Part of a small language model's weights.
Size: 8 layers, 3 heads of 32, vocabulary 1024.
Architecture: biases, tied embeddings, capped logits.
Each number is 500 + 40 x the weight over its row's rms, rounded and kept within 0 to 999. Layers, rows and columns count from 0. Numbers have three digits each. The size before them is the row's rms in percent of the matrix's.

# down: layer 4 MLP down (transposed), 512x128, rms 0.112, rows 356-408, columns 0-127
# up: layer 4 MLP up, 512x128, rms 0.0968, rows 357-408, columns 0-127
down356 091:477374512520421449545521522473504489538421475496521494454531511498505512550536576505465502539584456538515476556502482420442507557481537525457467489414547519457451524442500416455511518511497537540455472515508454502449524488564492439554503506520553493513456544483569454448501524522512534522516482511536569513462497498489433571486443502540460490404468516542464519502472459544499446532486
up357 105:544508493484479409522564518551469488490579493539447538447521534456468530480624445525505484492519388479518517489474463590531543495489521492502471436449511463529581500485504534472512528514454523473476489448562500570517531535462550513463506515497538509461493506528478501539457477494473490491567524442464463498475503457548469559519525510439421513507471589531483450547551475383500524532493
down357 106:506463641467501471553455508489510547509496419525482538498493503528540462510422547510434497467530542518537473509539536476547465534462485487504493494527528453527541485443513531495484571535538450513392457478560514508442441496474502484494525572512437445532451406465463488491503471490502522398450529507507423507531453458432536443421464510529495498493509457486470488532480480509570466542510
up358 107:510470562506575467556512428403547473508558505531486537493493538504516526462473477545459538461534511505511532510463459506479487442471566539493458465520423514436495541480551400529424446545543481524508518445420556510498530536519474487542477561524556436449574566455520547524477534507528478539498541520486535495522460537525504508510445415543505529488557530479497494394440503547496490481478
down358 093:489534450462460573478525438499526507571560445489581482490537527576497488526571490557491509570470509538501465498539543487540529543527428533474518599503434542569528521516562476518498494500442583496423542497495544503485539452553473464532473483494453419567457512505515461451505518450504569471519569459436566480487512503535490508462526442479478490495540574505548483457498524490505451532467
up359 111:517495445477484457523493452545495509466474540477501520416510431561499471518606522434454476549471505449540487474510436487577523515571544472483486523383516523503525525522455504487479547581480483484441434540511512480508527444561558495470541485448497504559515513553521490480489480396533514459546492539485570523490477550476493522489468557555468528505570597466501467503500500501449559522448
down359 108:475520442497506517492492552501607513510502508501423557550481519500475553577420565386472516479513447489566482483486450506462520536479497502523485455477503408524553508530494464515513499507543557433547499499456449496514545547489461438471464482512558506493576510557533491557490461491533487465501463500559506470476480496534569501485511499466582425451461490542559425475498445557578523487465
up360 106:465468513471582504514458495487468456570499508477415400533479535484506511533544545519488456542461473497540519472473538545490503470495522496507474514406509559541501454558503456525494579473535479513499563538380505461530530460517431458571547497465546497483501513475545554501509489582466520465464520464503478457450496527509501457510543492427450437537472407469527520529498429441479512501582
down360 105:541531531514510494474528498479536488550448495449503554571570491459464468527492472445476544485481481457536474511520473520465477481415525446474442436529478497506435460485448494445468554444471485464522548533470467468488554568475580449523485480455513532532385461479487501492540387503465544488461421452461455510514469444519392449555509444487529474528501496557439498479490539480499545487499
up361 096:535535441520519469482481427494356486493495500520508495458516508488508482466425474548477447497470486499485456495431481472510507527436492508422497545504440510529549486453507542523528568495551556538540472477494553521522469484658514513405478491560412550442524479490507497519461543488536547554495504504496461528511502471410518489490504492465473519514527477483496562537581463438522465483526
down361 105:453475562444481539503527425520525557528464497472407463550455481509465469500493468522498575545507566488485459560485497457487438535527527560505430523489481522497507491480467443496526440558480508484477488519571428444541532533469527483587518510473462494496486564482540485435505549459562500534586588494602504543461443570515440554492456469479470467510432498531495467499485500469519510478447
up362 106:576479487527405458529589400498472549401487481496433496464461531524466534471558489525535539453494497481500534567587495528488506521502514540515481519487426496470469508553454437488420467522495536531439550493485509485527513483513481500498482531507542554493433514523568483534501513484555479510517524546517502434517504527445578557398558498483461429532460578540494486491552493500525493445503
down362 113:520544505477477549520519552507524495484522512502485536538522520511528450475569504470425397485487492533540449494490548418533501503490475493485495442506615500502485512478451602469436522435546470514590417542525521515469513505426500537474568556457526477532595459574506488480507502520511519424564525538494478501481511515492507487525490554499474506469499454486534512531476407420447475466436
up363 103:499510542457502484432515481472511540484555507518505445507452472547503474566511477396492456571543475469533492508554476500459502485530517479507570542561475542528553469516476458473525476542499493554514493488537556529553511455500527441433471528465480463532506409446470500494473528552470442492460547378461509475516526523537564551473462552452480550472447436501559508426435480524484433562547
down363 113:465499529543513394473476490415459455376545555571445539533417477484472511452527473506543524532519516513511511563512498522490468475502465413454546472501449531481516544492515503475543522448490452533499525569510508555560508474514543473509486491476498538540495480457534539586507455490532478521489466455481490539490608555526578551502479528459542504476507441433476494483420480527435482514467
up364 093:456478515600464503531502479461477472484520446478547504462520534506510531427490510476527447468514464504503547618512499431445422489485499438522445543479482521479504431449509481453549478489494489512522515447449503498593426442481477460486510486526534546518445455490473492457569436549490526503513558493493405549520513506455562514432468412533475522473533524527481461537534492606543521523497
down364 095:530500558515516548503467405512451483473459434526522549499443524594530495442471511533487524498546567471560505478498478534534477477430444501601519492525470520540506557546437497576503486472508501457570473427543484437497476468461534456468465513494471532447485475583532449519429502500458504455494516524551437492430444430515529520484477512538512512516543498509487528471549588570491468466546
up365 101:504550524521463476458511494516505455503469475443506503492567527450389445517503513458427493467537482529476481461465538534440540578518454505546478521523520439497514474581428515531543506482500461504399471444470447526532502499506454546519582527478494451492490456456497562535451595479484464526444435549489444501530516476484552456488585441474485398519500546512474480479480502482458476564504
down365 096:529435463567495508481521476567489482529468538440468456511476494428511499523496509541541430558469472470538449467531511442504497506539499521489568486547522602445528544586584585449507445510489443478424480505473512519553497552439551450500541555517440541496495454469461505466516490534522521522487561456486526470438489515486491537510466490498505513483466546566407565549525525529438495436527
up366 107:457531521486483530554459389529525464466545508573488469498496514568543486497421510577539466487546497576536477553466518491466533537461540542511524524481509420453498491490498472451467536486490454416506534580540541423514511456485478573470520431572533461552519474484511447476435512532521549520536505460478500467559478448499524533549550469443512479520460506456564481489596514548456480479508
down366 109:512487471536451574476487487572536459581542477463499491501540512522471579480519445464526512549520536457516463513474500504523524483473586509508532425452543550614455534526495456555491513490594501503531527533440479499553454483506567487509547509536459511410536425528472469547501517502510503534457524491522543541486500501479488440560409526568432475473508440442432495493557459536529506481467
up367 085:475552436508443550524553512490521513467555512476575475441483550447496493523582449478532520544485499520547456518514546529534588579513498498473552592425510426501445521479487485572506470439470483521493463514560519504469447533505463476500443475527505471489516545474459472577510573546545514517391518541496465582554518503463493506460534514437483497491488563556459482471513520498434456471505
down367 091:497534598561532534514475482546480523362499488548497520456510553529459487433507536496566516577483483513490520477591493556537511490448487559534533516460477529485510471453460440516512483509519460512442425569529506498452493471518510445495459436552541445489541484521533517558498501543507517562471504503469504462499554497422423551495482412526573513500453451525528437479545449476474483514488
up368 104:464537541472510478458527537420520491499510557462494452471460549514473497546550475542523434440510438574521536491485568422444541551496511531540461501496524521463561492437472499519567485439518447472435524466477537439524549513499493492507580549531476474525554505495471569480497552465519494526508470517559420435552473529585455483510518418530492481485512559480556535441500585447513485459501
down368 100:558515474538464523564582497539581491491454528527478561531487447511501444442391469501517475471476493496425476490491485570521491496407464517499524486505382428435524456487555550468499455597463507485531545520536456510521462490496503477584494514464501531452542524480476505498535460487482471548468530508532568525461577519497545526494502489524475492481463529562579482535497469493521437440461
up369 090:479526556522570479566503519447548512605443462465563553474504521515483583489508448463479497483514562458516457558437477507454565563480420474528550430493553444479539496469500550529488530458473458533503535497456497564478478503515523569543478569465508502525531494512432483530480506450442475459477558485493460546572512516502463442549518579457524474497491539464533531545517497524417560478497
down369 094:480501470535474577518524453598487554467536362581569506532470522543505445522520515526444507510502537473440519485543513501550456496440466509469475470452498495488479537479493568498457413524482503516511546462456445514498522504509475502494478525517493513471541442470474511477436462444510552518523516457493479553518447374527524429518463458476498546498483397550453499558554496538517543486499
up370 112:530546462528483508537544443450457525461422488544553444459430519455495438552510496480510473494534508536516521577523529573453487495525504507553463554520499482511535447533501463489457450460489496505511527484506591519507545483479569467508528575478424452515505566453458523523527452486460532495478517437511463509646536484459507462586481482464444457501505440509513448537575474465461534517535
down370 099:511541509539492554506514485539511487431526478492540515547472492464570485551517532481490457547535480426479468470503455399428433572543500576500500449524503500428512489460469509541502480557459484504485436559550531546453495504477456521412420411483545511479560441499507426503440548508524495497516426503495440516441554447541443491487475507510545502504461510515509456433467490467567465476534
up371 090:465419457411487514547508532472472456468528521455519448524476470538468503473506478523544604505500477480498475546529455529539503553522533499452503535478534490567438515513543499515501473522481502507505505535459509591498498475469493571539454516525505550558476400451509482484571502494473453536464499512538486478509435613447530442492492463467502516499540430422412538489515549416460449541560
down371 090:413582452467531457519520465474528495475538488499519501492484526434441451498470460487507438552462453510471488515470519563448490486486470554480549453421446524568522401445518515514479523550493496440537519504464586400461535525536484515566503528493506550503458578450608476558473515493500471495508543484470563459486498535475501504450506465452538479496537498514459426551433521500492559487481
up372 113:521498508513532513509436534412472487477462487545444459501514542495519584552569456531476504542509492494544612507514498496423528514510504479517445425586453488515584539555531428461478491468526501444608509524400485496425502604501485484512491502501477505433499474463511554442478500446499571529504496539463541542517529524498457526480480550503497489529487503484534498479542571562494516496465
down372 118:507511501507514474524532508558504523451485492510503511531513504477504527482458589565513513494536484532477456417499531488522478510552588529483486548422480440435491457526469502467495536493502522532481496473506475549498496424545491525463423524467591519462473473489416434573476480507502394520491447482576567472565513466421487500495533471517575472535504494593538411508470528500582514455494
up373 086:451475504492483404482451546543454486495490488541534443460462470537471577545475493519461538514544465492536525535495538542483495515510534479501505553473512491490474538464421514398490497488507536563499463534488461557581479463451494545482549495455531502473457474485478478466462505615474483509535516534429536407499513610437521492576519442481548548493548509507528543452511523611504491500479
down373 081:548477526415553509539494514509477461492476486511467504412522460491481505573563572551538572488451500492469501494546528454505527497482413467524475601457537462509473501533582529472471497487446494503515525508558546499500441483503526497508521514531600509525503566524572499454460571551601412512518529512515521494429517401500515519527536514544505545460555468551485492562455489474498505479511
up374 103:464522504533448483522526502548600462469529467520514486448563499575547432501526551510549507483592463483438479416498504566584488487563478462470472528551511427496479505516468517568412476524543467533513519526544475474469510489577479505508489460505442479465563547516443473478538525502488507549509509501540527488590497442522501517473447552532510554453491466446560599523515534535455483472514
down374 097:538500489523505476503475509426470500535482481483490505503504474481479564522572477444594531493519536441457533515424578530467479461531464464444508578546538507472508550468521426547520558492451479470577497468464448455437518450464480493511451485564532520524529440551557493532464432511426528509432429451469523485530539491503470474541503548463456418510549441463444492427557490514457503490503
up375 105:512490475548565508479495519537440527470494445455567478559505460521496486507497501519511445532512456426517554518481488486507539558491486559577460555465467517470540549483610543534483533452496484516522486499453494528537442488495462475460526495402513487505486407551506398496554459427522475514582519465497503443465546593472537484477479438525452493488525479467502582491476507453544496434554
down375 100:473525572513486501519537492523494427508517514485455518517472531527560536483575490528454423503436523433475558470480494552536443528446541560503598495483498498442524537490519535525479582560488543486371557532521488534495564472495513517443481459508504457566465517487467496519509507544494525426397452622506557456492507496489537512456498536465518481534510419524512482489461515499473523501530
up376 093:553501475473422495400480558500421523554481509473544552504461504557509509466486506496544510462516509517439511487581456553429555525495511516432447468471534495551513512516483495556473478507601550516404473471545466522526534432513551523461510483487485504461561477484516443580457525568539510467443490542500469497561515470450490560445504510494601524443515466492499424497527488507516496489436
down376 089:478423474498548544480476410595531535445467530465524464496465513461596516466509510480543536494534559498504469547493549425494490569450471513544526480446485494452451476448466492447508479524480524541519483516482539476465414472491479530487567557470501564564459541482453483497539493468572455523541568479486440532498543482451512596521531478563507515469477511484439524525581546497567477544513
up377 101:500508492505527509392508492495517487534511500461552533472517501457473545409512542511432527520526518546466505456503489529513563516569510525556528481521501552519524489441499493511472567594461564458535419480448600542404478469526469475481497450565522482528567522544477436514542560482506508493507602506492482545545504432471533438474518478520543501461513557415572475539478491522500500492535
down377 097:490436472536512487474547492484509534575562541559424477513448499455545486539424485463502513441471449511431484516412495461457512482554456494443452535549543517523535529474469452507488555512544491483478470497520414494474493571452464541504500489520538529471493543493423507486503540479547513590462555428532540514488572501492562535471538491497496482460429541518544416536467396502546528489477
up378 098:450515517471504532486523547457476462562545520539576558474499463462529460433534540470520564512483409506507480529554505586528486474486588459542510498483511497470575551479485467488492501511539522482475536515493428536468439505568542467442441459491461508467484550482509437428548563512489478480475464434507609419479541428512512548466483498493438515503503510572505470533447501558472559497502
down378 099:487538481491506488498524491433553517447390520521519516509558533591505536534473538501487530410564439586453514507443473470486462493486493532541485444529454553494497498498492506482465545465483514495488428480493522445418474465597441524509506490470433448447533416444571519528503472501538501528482467448545483534542536577409520533506525469496531544475477489447491571561464506485512485519474
up379 094:554465519501449551564421497540551543510600408544451446493512444550536426468521486503454478456496457499499496505479469480435465527492506497560547478488532526546525505520481533506526481488509504464446464457436517559498475472457468518460469429492446434522449463476529495493455458547485514512461562538569531417442469507530479486457539475429558551501453481499518466484461417525523554568467
down379 099:464575521615547442517534559484478456521479531522480476529524499524486538549451576595474465547562520514514518480471494567489512472529500526489422494531433550572502453526444531537491452530422488469514491489540459489505540561554478500604500499464483542555458536530471505545512541491540426444490437476505467527489514471510461457544490472521523526517459473529523507542445475463514420431551
up380 106:586500514425468533513493487485576471476497504478493519507489562488503519492542523530476510518514439493453515583438554500505504511520519432495551505479551544513469585476502543511506494469491520469482556479529492511470430487550575500580473492505513538525506476570481535483586452485518524470446383577505513415544546542538499526591503484482430472467549451549450526496450432534432526491506
down380 106:465470614552512468503592557516460558491492494499495487486472532443478459524476536512551494512501542532518487596465542500536461547445530519548536467501526464580521445467525599462502532513498509507530552544546472467535493508518496487444488472471485448437517564434525499565482508496550496538503497512478437519503438404481517486396526469508555459409501517427503460511495471509504447558478
up381 083:509489462469457517472541518463539537549526452529578443501574550590469543490527458568532436509450569526476456527520442417590604483486469533449418511460538526542521515477513529561487549449511454514500458511446510482479561544482482461487528468408542480483507466554477498530463516477502530479491547468554479596470467464499466532477531525512518528557550535526471454476505517495475529499531
down381 084:442494519508523509477525441513500513483475481519540488510453531499455477603445406550447520478546465499520441512521396499489536511524514436541539491450580484478518494512487517460513554499498497465509500527542524608489564396437490487533527426493526530501474463475558455568528522411487453554522482482498535499459538482451547517503552514532507493548479525512538503544504510614553514551546
up382 100:459453453438538496499512527510576499480533428512436552502516453499450540464424582441507463484486481485450479585507530520514522471502470514480469551501431539536563491488502470518458536559464598499388443479435455572490508524527492470551464467486455523529498540504482503487598502529496576485527467445494572470446485496553484487478591500545510510496540458544544520523495501454493525476533
down382 095:542524479483502410451509564544504511563400528498543475507533508458500556564474462477478512506475517525531499466463554532488481506440434486509521612485501498452482535543525460502495460472519521571460526520497511478550479507527580425493528505557479511465459459495430543517492477453523474576499559437481464501473596502453481486578496549572471482515519489404483521591542506524497543479455
up383 104:527447448478546546475525456488530560492476553530522442490452569505469513529422513525489493518528506464536511476509532472451476476476506465538547567476527486463410509489516549488524519431572534509490583500489533441546445495465429504499474500501483485552496529560413560506556418507449555549452501471493487566497491544507506499473511592442507487510511496521495512520659527465446476487492
down383 107:504447509499578512469532502493469501537473498511424520461471539496485492480539513564457482515519472527465499498516505392486450537474586474503442435555483520479508425486508476406500562507497549416411508494459497608544513462542580528479527582492536463501494549510442549536506450506462463517465430463527519527482566528486612513493481506549469525500491523515502453550532522470451483478483
up384 095:516467545571461482503520504518559493526504542495324528477514473516566462456427480547479491439531452466513457495458488566530493511490526486541502530515497472449535469484556501475473568504465467530474505503445407460534536469519541495527537509495496439480494455447488448497559551498508501529551483576513508479527478498426528505522498452551449496473522497516612427492445483459455552533556
down384 101:549515440482484499523448451431496490462511483481501523529440472477523528434492525490524447483500506532503527405510442550407510479480462483522467487537495501535460551574489490478568485608532531539458539618430466478515534502502522516504497534496530524484467499561498368521481489479512491534529560542452452476491462563494462493520434481518534450470400482482484422529529539542473487527480
up385 104:451412527480561489476519514512519534555541526508548565482443553550545509510465481440578566510446504501472469457539480440522552490524554452447541498407521556530513546448463532478479511453607473451502572425520514522480487502503523546536503513532466483473519484541480502528508507497543547493497525498531457522451523504476539532465479495554512507372492526433557457492513505459412469512567
down385 097:527548522547569556525585442496429550475482481557498534497525479464552474461438476520465475499510542484472499511606487550497455533463552560516598514492479481464471475456388487500524544525442495496461530538572526432480487548501491483528538480500532535474490529471498484497469464543522573537538454496518417465527474521489487443418552499443522457427512531539520477486477423555519511520458
up386 100:474523455465485431481505509554584581507528524474540522533502515488517435526447459493448598521409538502525505488500548498467549470480530504491489550520464481445469459555483468507415479501489547433567535459399464476452506467479590558510481475527460481505523502505447535528538523594511472516485504502518484449482493518499511512586440561460468493534481534509572416499500458520448492505569
down386 093:573393537462518523509434487482526505505472501495525485532533470455549466491482506549468457476499567568518553403505505505471499423498469574512487420529579548489500500522516554491471518524481487520486480503500482477483499504510441521431514505507551502471516451575463496547571553438426591556495440480459539555420455479554572521472445491494481497449464551519476483473535472560497452497539
up387 093:427548428506489526488538477489475554517541535471469431499466527497579451539564458517460480466548512513512527486527450533497550492450538515503537519404577557514528518530446442520520479571508537524496453523445510494449477535419464523435540500510528566494454568495457470578533506498510549507538505504537449460494497511496485553482488519472408538523483515553556490468572427494526471396537
down387 093:519564587490526492485470511434471537486512475498414605496583558466501491451499498559513463557559574512498497409567424525486437442524451527430488453536448517578543512561512518488489497543494564517472498510532529565502462485557516518522455501464554493506499535469472524454516502534464480508479503485491520481431525470462486492533536442578507536524541493396471488438472520517537521523506
up388 109:538454562494497521521531563518461453477524457483464448514518474556514505488489485454493619569522482529575430559534567458500504494566557478539504483410481496470468495462475500534478482536485488535461554547442465557481495417445517484510445529465551571464486550467463475521505485462493563481569526480535511449511458493573497468485513460560537427522559494549514468510508464556453526532574
down388 112:534528482567459522498535513483473509502520472533464461470478559523489550491460481477439510516478502482488538429472472548491492526581523608491580456475471422519582487541530544565537569465455551507538502490530580518597518515496436492538521512553512430531540478514504517564495475543480517555424494530541571463495501553462485480509451467458556485516446455526480537414464567535496472483511
up389 100:528545488557461552518444454446434496464444491562501472477490447593465555511435466551498530531571575551491522536487493517448522575467480480529486482531529436500496531520520491452424564539526526482497511476482557498541512478428484513509522455591478485518514524549529451512484505480466503487484456444527506484510448555404528524515472507535515424457530557470519556591530537485439446465445
down389 115:557476520505572552509484501547482485485475477493473474506499469438530449498611522451561547516522549555412527572521564516506532507478525491496517551487473532543551512553504424493556509451505448527542437466512481510517488513496539512458548499479470548543557488497564464497440469453556477471490552525467471549516440487521548385607481460457444490476506460509501529506546494411498451490461
up390 094:585502504498580524473547528539476522547471508546489532448514445527460520517472551500515433564471517455426501507458437471458475510501594514547510483522492423592480513527485463508506525462543472550481524501484468487573477465475514542487420533503442465502497496461398477487492453518528551452448528471493495503472579494492498517465579501484468545595489483500462548480599493471575556469473
down390 080:476534556461481464457493510516487532534474523460534481528518464520515469464435537497420556487573506559517433556490464474466481517502431489489468495473521481457453480479480552482461548520458538565496462497532488506467580481537499438574458514462524480378427513455565546480504488447492499490571530518517495565486556539558553428472506512547536477489547507553585568527472480513422450498535
up391 095:451467495486559503480481514490599515546596494491553524464475562507434511534478478578543549511444485517529468496436496548564507487463509517503442490454514487437430529437494602514473515514496473536462509458488535459560486464508508535438482498522527481475543498491505515563502504557466510515560495472553579521512528461548438459472474485517565465533548504478566540447520542458463451615542
down391 098:455546455557453457484488502513464474628489454499524493492523584421507516460514519550533489482544502458482527540507553514493477494457547534480504463433442601554507552514570484476513546539472558489436496533553560501488466545532508525505456519484577508464517473512550431512458429495517505430462511504486496499564467568526430567524573470459450477533476565521539457483521542503484471480477
up392 111:575492481511474487477540492422549530508524491490513435532511530504492469516507472490471561482526463433453548519505491516428456381464496482501511519490441554472546452485543484484559583448516527507523446502501514446577533488508554509472541442524396530560511380494496480475535449459513521513497541573572546439521472485446537536495451499532496530476485586511493491485463467464536549485457
down392 115:524565463499484472530537580555484450510518548434472558473512446517431529513456402525501456470498448451506525498478530551525524463442486482551546509525468435534434534525503566490535460440420490524544524534541444508544485470485546510525476505544520486490432500511471507512579465455507484439427495503495500476451515481465507477607521496475486537523488564508488509591449579498512550492588
up393 107:417516537554527510541459501457552499549478529547532530489486510432482457530509504482496493470453494459434588398506536478469516499534490442511499559407519515485499467542518467461530539441473495429475549517458482528488495504429562535491533527542526408567526533471484439505508536528494452473471482446509472513533498409463550571526522512489501579429502486533598494466495524504448562542499
down393 100:526485464515552589490529496512535503464447505484508479551468545550508469509507520530476510542559534499542583499494487503490453508513534481572428488499577489457454500485519484515523460505467511519402451494438447417442482546564445505512528526532520483502458455494576591435543437465505507440458470531509512502443489548482437519415574483502508484531584512484457489418456542522441499537487
up394 104:476498531534536563555471398479511570472504480425529441490522552453527491517513466496467460472536529486513477501430496595521550548505490498508533483567454425480474452543530493537494539493586513530492549477493472510422518470484480462499466481485421575534459445462528535508473459487489508515498487441462605533527440446513483558533488502592496490466433464487454474538542551464570519522524
down394 105:485509494534512448494532504539513458474556501520458565479504478493411518461516531509545547498488458553495535496449523501454457490519547399527577489438607530467585473512529521526505444502538483457575446483551509518500519543502514530572535452494540484494508509499532525453519447532458522507550563499510517412405528567530554463531501513416558553489521511501489495455456480525416535445523
up395 112:522518436515598435500511483549527490529547556476508440453450480507507444483531429527499541484519575550525539487546511477535439596493535546483516526475500512488475553468525583473565449540471509539481538487461493468413420418504498508515408483520527541466507518474563485542546515486548490497527467492458442536461482469528503449469570546481465442508519592558550518461447493481489510501498
down395 107:525549527434562517481507516528454577479500496536506549511493462592543421523493542514506513504582542433484560485495503431595468474487441478474527497531539501511524536457516558545526450446481561584455498482534495555537470455459567534499458488516538521505536474478478523521462590568565546560507435555523525520555492457491498508460456568536513570428489510503480559472497518498472485514500
up396 104:563475452484436495503542487532566499581485521481465527516487499486454560482492561517545485421504441507503515520430435526519531558507458484523507490400475484507537463537498434525461477463497456493564548444498531508514457490492530544413431495555463592542562513512550497543532493527484518496567463472557570477460542488466509563482539499530469498531546489563441514471428510548502418489446
down396 109:415504415459586538496506515490476478392508558488565488505489537488534393488458556462415448544458538532479490600510528528509507469418497528467469514532504472475506483533497552548521477510485481514500422487529469466495548535492505500526538564546511527443497528556476512498478543495466536468553541451472535461550574477554499453570569515471462534488418506510498466503491554494510512559495
up397 107:455542540463465470520521555506511570490552466550510509468447516527441462453479520480572495558496474470507450517507446504486572461547526502560559502526511541427591485544532538519490447528476519508578514434545524474525443539465444514484427428566491496459495528561520500456481483527441541445477502505563489441534518480446391525534573478517482547513474467510580500497517543491472541458532
down397 108:536487523479508536454548523515538512480562525525485494468460492466520540539486491515495523570509442453529490566519547488548460565600508396560480466495534453519547509501511530556481464491467470516518500502558477422504519485524584486441488526606469496533490572479502565432488510510548452497536459552521472483536449506518485420530536534580484504553521495394523520467484539402522533506497
up398 085:530516523510493388534528521519484491548496543441509454454512518504456445515464476489490542488526500416426473431417425511499532530551522426505562476459449468506517487526529474521494497462522507486502540571508482480546473522488531506550502463506521487488542520433479560566521514496458493518454540499515562510514481544534467466490554489415535486458432503539479561573412498417526550427408
down398 095:532470458508435535493499510501443535511503507485536518438524578485490491496554461528555481477512599498508517476473435557572507539456493435511503526502540503501496547531619484461515579584518544520508475445523527509521455482520489473480478594556549525511519476478571420540444506427476505537512515506541551493412469524531495485501578517541529538513504487517501492484500476454495572404576
up399 102:550520522475566541489481405496516458510497477481429548448482481423543436544507547492537467510482474575512526455517543554438515537489514483532422558489504490512537509519495503487496531453455576502425509547487372526531505515458483499498413462514550551528513372505504457557490494516515529486449508519502516538557486447517498462499401484538514440541516505514508460508426505503498476455538
down399 097:457469503426475401504471478447471566511492542502511441445525491539465484494507454492466492472452495422517471450395495497543519480509466435528468408517497568529503514448479588527424559468567482409566469497524481464480491519489492498537505530427537456491496551466543531495463482509378521504515465468458462491477505509505565491501543469526465539515558483516516531548509465525493424514541
up400 096:481542560490447499531473507504532518533523526562528486509540526478454570495517447468512515477535512501508466492503475520502524494532462530509542492500436541503494539556575461455533437561504559532481523449425560581545474472543473531455473509474433474491562547626409512476516508509528472486497485462549445523487535454491504506603518481482547454599492441562510494461518458565495422478455
down400 099:474439493555463416456517512489518528556475498473498473486479425509451445449554447455450524510486527496494490461435534446510541545495524534503526527468579551550539482454524488500422430427446453499553494473559516495524460513502498376521514554514502512513471491521530529505528523447472568468522493567492516450573424519497521462547521543527518516459493497507470537449466499562596437524558
up401 103:503501525478530543463530508483506448480517515462521464509484636481504507550514569508468482477469456535428537457491502487481577566472503525500431565595476501526418561498458449491525487445500525546525483484527503510540531461495536524447532478471518458510530590468481522568518475466531439492512529467526413392499499540469463488553446488463470416528463510547556471562501457525458472526478
down401 106:481490485509490449501541520477541436517529497518526559499439534512485464478566515490460457492509463476586546459552529482504471512532518506535607440453519474545424481516478485579552448481455524578563537578550547541490445452491479532452531443527476539492482477547525502503482509520478492447515478523580502559464486469621446491497513534563444551524516485525510450523493491483485538390499
up402 105:539484528490523463461441540532490524503571470463508464475548506518496532515524572494457508540420499516487526408538488538585581481462515533471561480518496494505489506465474445496459476503482502449543609498488518569545444529527561521497521453484424457536436488496392388495497480496489483504450421485462476475504500538453484480450506526514475480542501449499455413495569572506504499518456
down402 104:530519519463519497435491466526474552526513518497452472491530535434425481511481521462497519468443447425528480466500531498534560511573472452461555513537529534528406450498428572571471446437539512459495494480467519543545445520428442440507497513504510547493437529481569531504584539506470518490493465448493464553511429513543420530463536459429428453477473504482481516515502490582485484510548
up403 095:507487517542554512523547504449413557498468623492496441521500550492554547519484441558525434489472462563496515385518458476459467489535527525488482555517401467515521605459498492490481510478509525480501462488574549543513529484559472523455442511453520481483448507522532507451424482522508433529530550476498514473459506457475472516503462486413478452553496502443522520518481485557500486575533
down403 116:504498521454487518511488536446448524478549408509589499461448522540480408491445456467439484487526466552429509535490556563518500496484483505473430529511549579499509462522556479509551447517541475488459580481474479564532499441524516490501471540504539481471581462455414492505556481463529584484491480480496468445552498535490490467519496462480418510423488434493471575572544451502509517516510
up404 107:519450388420516590518456488430470484448546514522477572545521471510521481568418468562520458482458473506477485489513449531506514510550526444481515512476511471528464548544548516519403500553479418447454566511494493497502458437494468482472498499538460514459530542480431527551537497499474538508489471534487497460477524454436534445527559502540504472432434535498483537510515558569556462532452
down404 100:477565546520505512543562474564497527426519437508520505423474420464554543519533518511460508504461499487484464488485470537584495424533480511555550482576520470496431523508503529511520441494520498455548444431531489498488526528453576556487460458459555458439423450498519425488518547546484479539468555478468455462499548441470545399536594498488539521521556495462483512519513502479514508495538
up405 092:564465519527545449509432483529479581453483473506479514477502601441458472593575492491521485441420500467509512467478505414517500449440516505511516507533496427610489499511485444479469501587455522541463422529483517467523509494504518542449509473545448498480589512471510449586534498443488496486531471500479517508485434486453445492461488490486440494465497480555459506511453562558517450529486
down405 094:462523487523493547486449443560514534444430477479467494528474442513516537512538565475510508518556486478550473521476474473459397468538448517569464487505526469508527445494431418552417471463529510517499562444466564503420498531525503481525512476538481523460499536487517492420451447385464423535539509453452491459450564482498539500465475486536551557488552435488493491566472468521497477513472
up406 094:460468548514513506466528432496479542523532597458528463451576493493500530501517505476498448472500508467523439477527506439442454523518502518414425483542480538491525533487508503470455454530508519459549529468394504513515556532467532514513503449476622508484532546481415522514572447497461501522506532493450506525507567570487436572511573460480505451567505497508533484541549489518485449473595
down406 097:541481531468489527433545535495505500501446492538411518516578526534496482566488429470504511496509465452458486510498523528448491454538457550485487458478502470451489489435483491457525519449510495529514447489498425507475481469526531503475525499583531475580422533422552481538356595530509487494484462532497500485541524538470544584577492500521419522435465562528487526533454456519506476535483
up407 098:502557535487548485492498502519496529552500497564461432493571460534533463544598483519462525517474546452530454530522543451508472479493554523480500523513509481469460498492456520508406489548610518561495493477540539591467507490441444494512524494541477514405466590514456548580515476441509507490435488531541454469522428511509497514487545520526525418459453508460470458494532419487477424518523
down407 102:483452462417500532494534478552456493592480487476448455428530529570523485497442506527499508516461517485441475502502566484531486494468494485465483485500457471489498504531487508476457527571451470530577502507489534467545478536494493459523455481537450489529474501503433490490497551433460458503537531484452502509476484505498574574525565429537479424584564465546533424447532458581587591474458
up408 109:406552474574511503491510523451532485518519470460529495535529502469576490530508435494455489491584456546566444517526478525483496499575513452467502476474488562523593581524496498514522472492464479527566418509527484527479540478506486552490513540513423436542509414549559519457538488483474491489534539527585494555563534584528479465423474541457465420477490472529453533551518495517478500492527
down408 094:541464472512435514527483582495516496515563469508539546500544527504519450535473484539518454513417514524552410388561430547513523578450461552550485461486507512501487508493502456538513529499487612519544552502494499547493499463475517492502529484501532477531494530580519515504531495498460468561510450523563504554438559483586486449467543493534457613497500526580508508446528485498542493482454